Each number is 500 + 40 x the weight over its row's rms, rounded and kept within 0 to 999. Layers, rows and columns count from 0. Numbers have three digits each. The size before them is the row's rms in percent of the matrix's.

# up: layer 14 MLP up, 1792x448, rms 0.0577, rows 1667-1791, columns 32-63
# down: layer 14 MLP down (transposed), 1792x448, rms 0.0413, rows 1667-1791, columns 32-63
up1667 096:517491471459546492464479433533430478524600456553562555432470557514557473588482433484469535541523
down1667 084:447546536439545559564530498532513446565508560511423536548541431412497486510467534527500731556457
up1668 100:482425476506490517472542461499547493445551473555547466492413562549474464507461430521599513475392
down1668 098:452489515490569475451477473512500494471534547486477527503520498499488535566511447477518571524504
up1669 113:414469496515545421472444465515524512501615540465597437539526514502534569531481510414463416445454
down1669 110:513533575547473475508549492502547483421490443376496474487505544497459506534544522607479489463533
up1670 100:495407511531476495497516486500493551474543471487487477508499478521477520561522568432545440509526
down1670 103:525455507501509495501471583512535567408501425479474467439474441506538465529537452526417469465534
up1671 101:500559529500476570556455437532519557478536525469510470555553438520450510554498491573510426498509
down1671 105:504541538462519531417463520485417507543446494554501452498503506528521530434513475530450488501452
up1672 119:477510461504499476473528523545483558438547400557458512491451474509523529470469475535520453481473
down1672 116:428438498528504510465533463502396491462539567498537435429437567522558496526534539462492535457510
up1673 091:515509453493532458483524506549516465477561453473485467505461520543536494610431559446598467465531
down1673 096:482553526495541529518481449465443497520514495517564470460598480507528443478496484526483439548508
up1674 109:542482516486542488479467539507524522515492483523491492531523461561526548485590502544397481478547
down1674 110:448505485450529425500502415532537528499440483568528487506526508472504476518452474432510611476499
up1675 101:536532553470497472469506493502499499501540456454452463479476556451499478500507469506550452421467
down1675 106:463535500511502547488540490503526507525461555546498567478546508491529546529487501501458639496483
up1676 095:524498495550467490450518543494511484500535492463487530557477528505564504519564563463452498527549
down1676 096:464540527452485520566468452524507492455493484482510479506487444453438449476563444506503479493509
up1677 092:543523517448452449507516490520486470495445578518505446480446541465484468442524494418588531616597
down1677 082:524498467475537533483484511512517521522504512538449556500421565540443566591419495498480745480489
up1678 092:494577478462454564518485504442551571430450505520557583544495451484466498526484568531468457506584
down1678 091:478431493486477510556513434543470425462494536505501446483520490507505444490432526519574599488559
up1679 093:545457534505508513484462481422517447546455481440543522486524466501523594542482491553440475544477
down1679 100:501463442525459472440466481528407513445569525536543524511521486563496437524515586430515538437478
up1680 124:494572547477526527542515429527500484462545464572549474514517432526463534496500500533463471515490
down1680 109:398500502477448450512483466460534572443471501493550489446500493444480497542468522524529540454518
up1681 086:517445525462506495509501551456497528485475439430546431540565509500443574581426510501483452474517
down1681 097:481437513509542486514486466491519495465489479487459506446404493513530532497474505445434355447540
up1682 098:461536536487563513507479447485511525424438510587476487483579530456536490472531454502516519501504
down1682 097:483500427433494589460484528495475491553499573517517547462506531431474522530471541524558373467468
up1683 094:531548536522548447481504483560541502530492465514512451461533478467516418563569485476518495463458
down1683 098:537481522535504427506493494500510473407439456482517489547467563526467454486449560573491544454459
up1684 102:452500476510508448487415426592492579522520522461534456486460559528474522584464553446542450512462
down1684 102:471396498498456496512522525464448539455531476401551495555512473520537475570497500462491462485419
up1685 094:565472470557468503478485485451567538563544486482521448530472497509415531521556515494511430438453
down1685 088:482465440464527493495487552547536478476485509456481542455536519447535482535465523541515458469516
up1686 098:543477545478489513529515533568544546497521488509537496471516457495421444485512506509544455466480
down1686 096:446406476532497448464503542473503582482532438479516423464480536561456570516491488553503469518489
up1687 110:442478574514516465485415531451475415549444552576483503494497508506529485415471477473492507508538
down1687 107:575519549560500513467500466544411527513578544532528493459534462490503516523457542492531687405523
up1688 099:580453475512532484452493476495495541456525491454512445470451454479486465560499490532535480415464
down1688 096:576507483470499530510570490467512465443508433468450543560525532546490538556542538517430606491530
up1689 106:530460455480455530493449474510557516460519532462461459575486477488438472523512485481510430517537
down1689 110:439529539550556496432514466520476527505524526459455502503498523484446520481496515529449381482465
up1690 103:490460526484524504486522500535495497453558563491505490481506506538492550507492476488564503492511
down1690 097:503407485454619460471484522438489511491485489469514436476589521530542483566555451468440652495485
up1691 099:560510480512511530555456425458531515522471463552592559538525550523496510507508542493491482528551
down1691 102:499505505424442549427517475519505497501535508517474530508573524542458532459522523504488520464508
up1692 096:515423474477521441456463447491485497461569473512487513510547494481497525470462470434527427479516
down1692 092:445461481497480518506544549503508560425479514487535536553478487513575460440475522550387526537534
up1693 105:555470503529555468473471482499473505523478532610557458482562534535475525541480566509522525504433
down1693 100:479515524521493526468401466578543476534450475496466451522504557478518537492472547502481607538514
up1694 091:522469496470523437414477488506519545530458438488557477519503477536523495463484515551477520485465
down1694 089:463436516529514479532518469506498452465443531575486492498494484546494515510524555540513542527474
up1695 101:544546520504520511454495492496508547543551529530495417519553525516477494478546517518484470524429
down1695 101:459464527510526529437524525493551531585419446506465433505503473466529500469586482519490490638533
up1696 102:564555527426517539501502527457554521505527467525553483519539501525466500459528547569448488477510
down1696 097:520537549532510550453508537558504501501532461574465468565481487478451496526473456549505638452509
up1697 102:489455518458540447465400435516496545531472526490549476482453495497492514579530533494548490464537
down1697 107:506493571482505518470492517484504505567422520521531474510504509513489546503502528450483445429486
up1698 089:483564518455463519511489497526439558535476513473495494510497425513511521461542475516484485508478
down1698 087:515405500594536545478406435478458519545517498518521548527553534514449548537567488580509526531430
up1699 097:473488500567469509498496481507439509521491518477550510493456484484459517492552514557597453463504
down1699 099:457534443413515563416504486534477475492514453493446531474512512527504468521421482543490421484538
up1700 099:475513545518606516457466532518513486538519504425469498503486481576566492524530488526491509486525
down1700 098:561502443513481524562473452578441468567541482472580533508530490464517546493472443558445541483442
up1701 098:472539552508526475499487535474496428475533547579595540526476415399527472482538461491515502479469
down1701 097:453414462428435465451558466528516532534543366488453429518459528536497594476521527515519480479526
up1702 088:535455483518522497441452459549478535584516500469492412500536547588487481489455513503471463498456
down1702 096:461508504456490506561538555505481444399503541523493520527513484486516508465525507499506470499523
up1703 091:508512512549434533451496467510494516487471513460441453448496500576460500536557512512551508503477
down1703 094:444489494519436535522447482577431469488518493529479480506547524501460419535533491542529538493470
up1704 097:535448512520548527547457501525490509546523465503471476535652502445578498445500524530450489466414
down1704 092:507550551491474482467459471503510476509567452474472421543478470566508529527485533490489658495585
up1705 099:530503510472493494483468479490536516498551418490472536436574402475450498554565508538500516530531
down1705 099:439527480512465571473542507541461478526451532552503481567540439407501418482500543501519575483528
up1706 104:496476478512535449478477498465531458511517457506511425497494532565508480493458535511520454489435
down1706 106:483552504552542430490551461502491503497538520542465449469481490497517565448483496522566538481403
up1707 097:545465522532438549499491545457436610449483471429557521494497610518533536550522482591496420514498
down1707 098:540578570479512455444509530515542485511461511524448505536430522520483527473581460469483528454441
up1708 107:511511576525544564501522399509496525516551485568429504476472529532501502496546561464549489473492
down1708 105:462544476527434537488562474448602492453492446489568522469583525423486442463455467579524604501479
up1709 103:505592497506516551513475449497505505495551496449469478524560491516490520554506496587516473533497
down1709 110:611592520557527540401474483450513525526493503487460467439507536463542485435563433474492550506485
up1710 098:535488464489480478485499506485552456500524508561456467456503507513561432599540559482515460453505
down1710 104:510532467550522499493461509518468531466450543507553460444554488499398497507487474518528510441501
up1711 091:508491523479484476493432449444532550460514519548613513422527499505474513482524569478468465456500
down1711 095:468522525525580524537506462471527503559470530470504534566486478473523541526517527557525437494494
up1712 093:550486515483500494469535520513513460463542552514453457509617435516537540498475463473595470483550
down1712 094:612482499467543490470512562466478403551486484460532582393497549433471491455485535580465507527458
up1713 086:442451457500508486544526458519466458534521548535476427563496552482477591461493527493503388459494
down1713 087:493464461485541549541489513511454517553515511459503408534537485422555522540529520486460397489543
up1714 110:586506474464492527499463421514504487532448510516519473410523565501472481503511582564474465528451
down1714 102:467502538453447483504511476447450521503536463443491490459514481504469519539536500516531531509502
up1715 106:515486533454491488501508455529533467475540451520631499504504473495516498535540548482480520455524
down1715 096:518486545555443527500479484523471575464502494528540504489555539472486471543490533517515633534467
up1716 101:425493507459546472517452482506518522545548496493574489485456516486397491565528473453517473497524
down1716 097:543517509496468563506567513461534432477484559457441543536508530534486544535500482471550493427526
up1717 092:594481496511508479495471520425475510504497549449525447485615487524507531560473466445427469469428
down1717 097:414454504522526489507537474532534525465474493504546475523525531514485499467463512478546604428508
up1718 089:505490485546501478532469550483545493494557431508524474469567406532489453549526570558502548475486
down1718 083:507507534558487514457444535464458517490391539530460535545477505528482545456525461457495462453558
up1719 099:549513557516504524477523488518516492509599455522499476474535435498433449527545532514507468432455
down1719 104:423520502573529520515490486490536499590451438456467514522504470465534547464542506530450444581538
up1720 098:562540542458516486491547440538444517504533478509558469473510556538537506552515473449484500562417
down1720 094:538478534561469520480519502516510539505442451531446537477537474478493490458522499502410517514537
up1721 102:495505514498475483494489489507524498464470531482481449518570450483544525467528484489534475466521
down1721 106:507539478430447539515501474576450562493512506509506532491548601485466546509468443479529546457591
up1722 105:508464513533524462486519464477466599428523534467464469490510514531515524524515483484451441449451
down1722 105:495394466497466412450487501518468529458545475442544469474493543491549476491454494468486524553521
up1723 100:534527486599535522502534466491475499485465442502461503509613464570527555417456507498532465480545
down1723 105:484541549542486483436442565463436556564481524541543460444503510419514531500562485444520525517502
up1724 094:530461549487503449441452456547469493506553494413588489421627400515513428509546495505526494477431
down1724 097:519555435502472572517564482516492471510637510463524483469573521413477526482501527546431461502540
up1725 098:511455467461570447505510546554417563478509562538477458491519519483565498531499474485501524501482
down1725 095:521485488464521510514533496437477457593489481522476416498482476438588530497494537481479520433523
up1726 090:524549495453460449527523478491618553537571536496536543500498435443501469471506454504494489562498
down1726 080:525423519493540531421457483473401506507532499502494510512499504507521569537502492514453695487455
up1727 103:560464555473525466504453459493526603529560484509510472477485482520430536513463536475498472546516
down1727 103:480487465489557490470542499508484504607491510549483529488561510490465506476404518470515638475507
up1728 089:576474518478590496477538500492483493466593437497529476481526519515557504523484526526519415513545
down1728 093:484550514476460568538556463506509408469474515549426567530576519459447474494510465473538347444561
up1729 090:514435518543519488512465480484503514408446516474527484504449488505491535522493498560506477451526
down1729 093:480563504465548530555505544542519506428480546429517501505488578496492449498488456480526545540472
up1730 107:493408542501470477499501490461554447563596489458548510467534566475428527471514501552465489552510
down1730 109:474488496476494441518477587466462460653518533437513522530482480509517492435570504537458506650526
up1731 102:518539471539505529458459522553539469511540517495573498478478531603565566483515454535520465500543
down1731 102:552476449538451508585581552545482489531483469527458531502451439525451521400446555537498499457465
up1732 111:518537476483491536481474424486564441418520569466565442480522482517477556530527498518456455491481
down1732 115:520557577503512548527488558468476537536461527462390490485438479523469519511551487550433418553523
up1733 098:507539476521547573489514471514488588479485456453507540442564432592498519507489475530504472537558
down1733 097:477517512492518398470505500591568445533529460509483503473549529481510483433501506496532525497564
up1734 121:532540490498515469500526550482490550504579472531466444473524504457520491532496472530506474497507
down1734 116:500480502541512548479527506499445497533457481548461538519460543442523507424539534472444503521558
up1735 096:502506493516542541500477510478572516506492460470560495542525479459507540558436415463453429574502
down1735 100:559535452558571462543532454508549444542491531490505563572513534512469437466564490432492520531462
up1736 099:502487548548518580499536467517449472506508550516493523492544449495503482541526506550479536515503
down1736 100:483490560508502557380439489538465514518485457526519476536579479540489461558504455497545393479480
up1737 108:508515522549471447476498467484467547467456498509494507503537516567477524518519453487481510474503
down1737 105:474459495537556552539465522545433494546484473465565472549456489515524473472543551489512383518525
up1738 096:486464471425529520536499477475523576490545583484546493521471458503511538511517488520578485559547
down1738 098:498421443499472520520524457560450509534530470496555495457573474547473489483547535535539481434458
up1739 105:537531553534487511425513452442474469468447514525488532558504569512543524481514519505502469522483
down1739 104:500522517511509473493530436539510634462411461561582479496506496525474546546502548512531525488432
up1740 098:490426506501544548526506549509553443515590466481641490528553520554516563496502517567501491492510
down1740 095:471473503427516457496450542509485570444529478492491517571376497449590476498545468463476580570473
up1741 084:531427541588544487458464477462439441485506461528509512515511454533438549518547521549577526476422
down1741 083:483532520459459509524473533496563509452456520447515481557493544503532471496472491525502425487477
up1742 103:464502467450512496490475455504523487498518507474576410492500551470484548527501505516502465481512
down1742 103:534527525560498504467471383487535562490535455471552520508518514487471454473531524479482490562487
up1743 100:500491490518546469557510471458556529491551546563514475511557497525494491497510446517504511418538
down1743 094:449496609472459547472450541454498456489457475512510527419472500507506488469506469520521587518529
up1744 106:491453533498560505423485509468482513497424483466562497512517454565504505443480486547462446518553
down1744 110:467508491572492487496564492451533511482501442543469507378507534492440410519505481506570525484444
up1745 102:500461533505473495550406439468422453458551516446544446462563588504479516546486567461499514460561
down1745 099:449510522488522476500534531529482477467522512455499540508412349565507542528444526525454538486496
up1746 110:570488554501508504475523515433515493503541470512499498510469452458453476564521473552552489537502
down1746 110:551505462535451506511510457413464499491646538468552553540441486531504519494490509427553461478507
up1747 093:493513477484519498548468489545469506501517502536534517517493473547539518559489454478482507483498
down1747 087:497522482488490572427503501513512478523481422540521587505501536459483499556569496467472728467483
up1748 093:454517525514556437488485418534490440477534541439458462436591473506434577490486487492488462488533
down1748 092:512422465537430500484505520499527595457547446521495502567490487567541458496464515541413519476482
up1749 104:540488471535482500523500537488491504413529520479476484442551525560573558478499447527481445548397
down1749 101:524476490493453516487462454500542547480449469522574476483436492467494464450440537488559480450510
up1750 104:388424522506457403505443402509450539504495591447544464530491516508511437462484575571442480522493
down1750 110:519533485503485508453498430483538517539485475532498445556531416554538558453489505474458458497402
up1751 108:542472490577563531449459493439538483520590509492524534477525418471559472545490458495445473474479
down1751 107:441482552552485513490500483489476456503481465542545525539465569520554493501479491533522448556474
up1752 092:482444530524508499518472496485478481530465516514466522489547539493540465477527518570428460433509
down1752 094:468475448488503476491512468514495473604500490420478513551532548432530476579521433521513543518496
up1753 086:504559529537543485456420474556507515518507473532505467462542510423589438500528524496493454451488
down1753 081:531552516463479485488459496408421497503504426483566503534537541469463467508533499429506451451509
up1754 077:429495424472528516544464529427560437466496490578409498523496443507555498557527552495566565562495
down1754 075:542523550505467488445505490469580527472523459454509465463520507532486511534500471482525591399484
up1755 094:560491541519498426543470487545522499556554491511583478445482547478498467534506578457491490495465
down1755 093:538543536513524523521528505474511504557501528499508492451513432484434520427496526501466566537568
up1756 098:497546565501550477489462470484430509504482553560464532450485497511458507552569482492484520497536
down1756 093:506467509489399510443476487511496539482521466453535483479468541591497506498493511479491580494566
up1757 098:559518513498472535509452496497551496524538536507486484509478434540459501480569516536468504522509
down1757 099:529540493466431564478592525536507548620496531485520488518533517538507556530553476558523501540482
up1758 105:531488531534511544483494525488513461548510449504565512517488506526520517487492512530377501496581
down1758 104:475494518532519464449485498474442540573479521461510518446417548480527441466480479498523509578480
up1759 097:526506461492518486460402463479518489508497507451513466531559508550497514449464439480480489441480
down1759 102:560531503535508501541552458420517481558479457547503512380451452526486502462508451507502498522525
up1760 099:493524559614526527553492485503470448456586446513481538533540397495432536440538438592499492499490
down1760 097:443492485418564471426519478452509557430432495521436497411473595497556492484556507531516473492438
up1761 101:584502476504545506506462468478509500522564426530546453442494397556474476504519503537497489483484
down1761 104:518519514546554472484372533502502523496480464482450498502479511475477537529480519490447513557480
up1762 101:454479469562523471507465493469525524468481480537489522519588526532526485508489430576527496501499
down1762 099:505478584505433446479566480546502465483486544478515490477499493449512536512538541492476496463487
up1763 094:480526497553491492440462492493532495473484420419530512529477496516465456485567483526529492466460
down1763 097:544517538430529512527454497457468417528458478453546462477545520504599574501438547491476437518534
up1764 108:482508462525560458542477525543501527458494512479546528510490507515484482642466478588513452475471
down1764 104:452525473529476559495496550531490493436563496481464550469459472516477496476516478487545498474529
up1765 100:534517486544595524497486471468541475522532504487540471532491519547555491485473497582451517515488
down1765 102:544446516530407571471514463475476447442523496491441502478536526490488476473580473552489426536563
up1766 099:561516484448533540537483517540506462499472496530467521535558499482502493502458525518457523464552
down1766 099:485497472479537478451440536495406520538464469562508460471472503426480467515452547475539639484444
up1767 102:534427530504545470440501511481457510445509544487524476481532533513582485521518557522507435522476
down1767 104:549495491461510514513522574568536556447513475458470442509512520468470525482516561503533507521483
up1768 102:469485524554495521532520424456513497521476500512481521438511466473532530506505518529527484508521
down1768 102:472489500475562428468459472511492468487554542468476478503505612524511509516493516521480502489443
up1769 095:469503503464608468464483469583471459494517497482446529476505522561488596493533514534476509463517
down1769 093:554498516505422529533516540469447545437519512546523511522470453492497504502483560459493725410503
up1770 103:482443505509507456443472472456476596506513457469473482534504453453488506540578512473452454509555
down1770 105:524516468489467533489472478502506473523493505524418559505533543499476488510561587472562512507557
up1771 096:502534573558453513534483455554508477529530538505502387485552486452586490482456573446517519497539
down1771 093:457473482483468488501486531452520467526480527501517492451510475486508508521435493578581605541481
up1772 091:564473522487562475466526548547517577483533533518572564534483493504475570569516473409510511486505
down1772 090:549532534573437548529520435493435473432506476445553434489548524483474416498516550506451455494529
up1773 106:448478570531533479526517462553501454474518508493517424464529499481498495472508573526493512477531
down1773 099:528495479454511513505469511562508493415405479480443479478607531556467484484405512480465598544556
up1774 096:480511543492463450499476422463478592496492524475507410507494476510502532569506517493497501521510
down1774 094:512552461585473540460473530448495472540499466500556547493574476447546461523543511478471575597457
up1775 099:552508554489469528496430503432558440473569494510466467468470512465464535586459514550494459506619
down1775 101:513519426538557475545477522424442481440485491510545545509455507490426488449510465428501543484488
up1776 092:507516559507463449487493509565540531448484501540527497538519522571462490526467472524509502548523
down1776 085:491510528541454470519518465554494526461454508484511470426530478501520485494557525510494679417501
up1777 100:408420459468571505485438436519569489442487434483557465471496485537473492456430498490517413520499
down1777 104:531528535502548564503541491426494477530528577500476521454538546551433472479562509463444525497543
up1778 094:579520547504505568477455543477499503520492418538518435593487466486429497470481500500455450462462
down1778 099:462533482553472552458530520518473468593481464508532492574542482422473474441479520480490466458471
up1779 107:551474528483480434493530463465507584426557445500527557488468516517492484513558497506474498526459
down1779 104:487451542507424519541545445499498555478529527464510509500520509633498544598571510510531763491469
up1780 094:535516498413464505493485522555435512499499487540565487515513483496478441484486484490446472523534
down1780 092:476580498518532547498475526576514540422530471487524494532493487445572538491474510515465506485563
up1781 096:450470483458620497467459547512496546482498435455524500453493443481498507436484486489483426506481
down1781 106:495557459485413409565542451581482490528494511524478449465462561459442552480422452459551491489449
up1782 096:533504587579459495478475434497521526531461480487563441550506504466547496481546496530416496526436
down1782 095:477502555571511526432500453524550460498488498547509452484492513457573512432478523493499608496576
up1783 093:511472575451514487523495456429522495481448534525494477517529478448535471495492437567460509491544
down1783 096:472523430519555532431504498548488568500490451485509507524514506484494513529513512491528474483428
up1784 102:523591546469513535432451460477488471503486440518604525502467460455486471437479477448524518525519
down1784 103:484509448508474458559575563496513596462516489451449533554474519591505509494555500555462584536521
up1785 099:519522451466554495456420457432541471548472487500519496461518450522450473524530480527482436532535
down1785 104:536491515545504486529443495588472594489479485501504486553475534469495497482480541421533525521523
up1786 102:527541493442470537557454553498563427441515496482511515522467424468510553524500477483484390473429
down1786 109:414511499515494485502542478458531546473449491452468489540572538521519501490536505452435519464442
up1787 119:471516523528559541447527549456464491458533410449516549475480460471579548516537461520487433477510
down1787 123:438574541468420515534498411578438506452439512508499494571484506503480503499494412511477506480535
up1788 100:502449488565567505455477518474525580518506441482547463481535486538517528527476517555500438489466
down1788 104:521489539468470466523487481548492541420525492528585408483517545486506495527470511478498463505417
up1789 102:486498533531508551516510541489579535548502523534494443497500439494503493522542497541481525563494
down1789 100:466508487485440504531505491513427515591528526506509512524483484506468467553487514500515571608511
up1790 102:576515534455557483518465457467516560485540494500540546534577510563534494532555494500440496452484
down1790 102:459558526501488504422507513426489455538523487475541525532486556476512501422463481461528510502523
up1791 103:572534521500501492528466502474590487410538479534506483541485514477554443498543499525474470560511
down1791 095:493463546494509507494424480520531554534546491464510563533479490511481550496438537471521668476582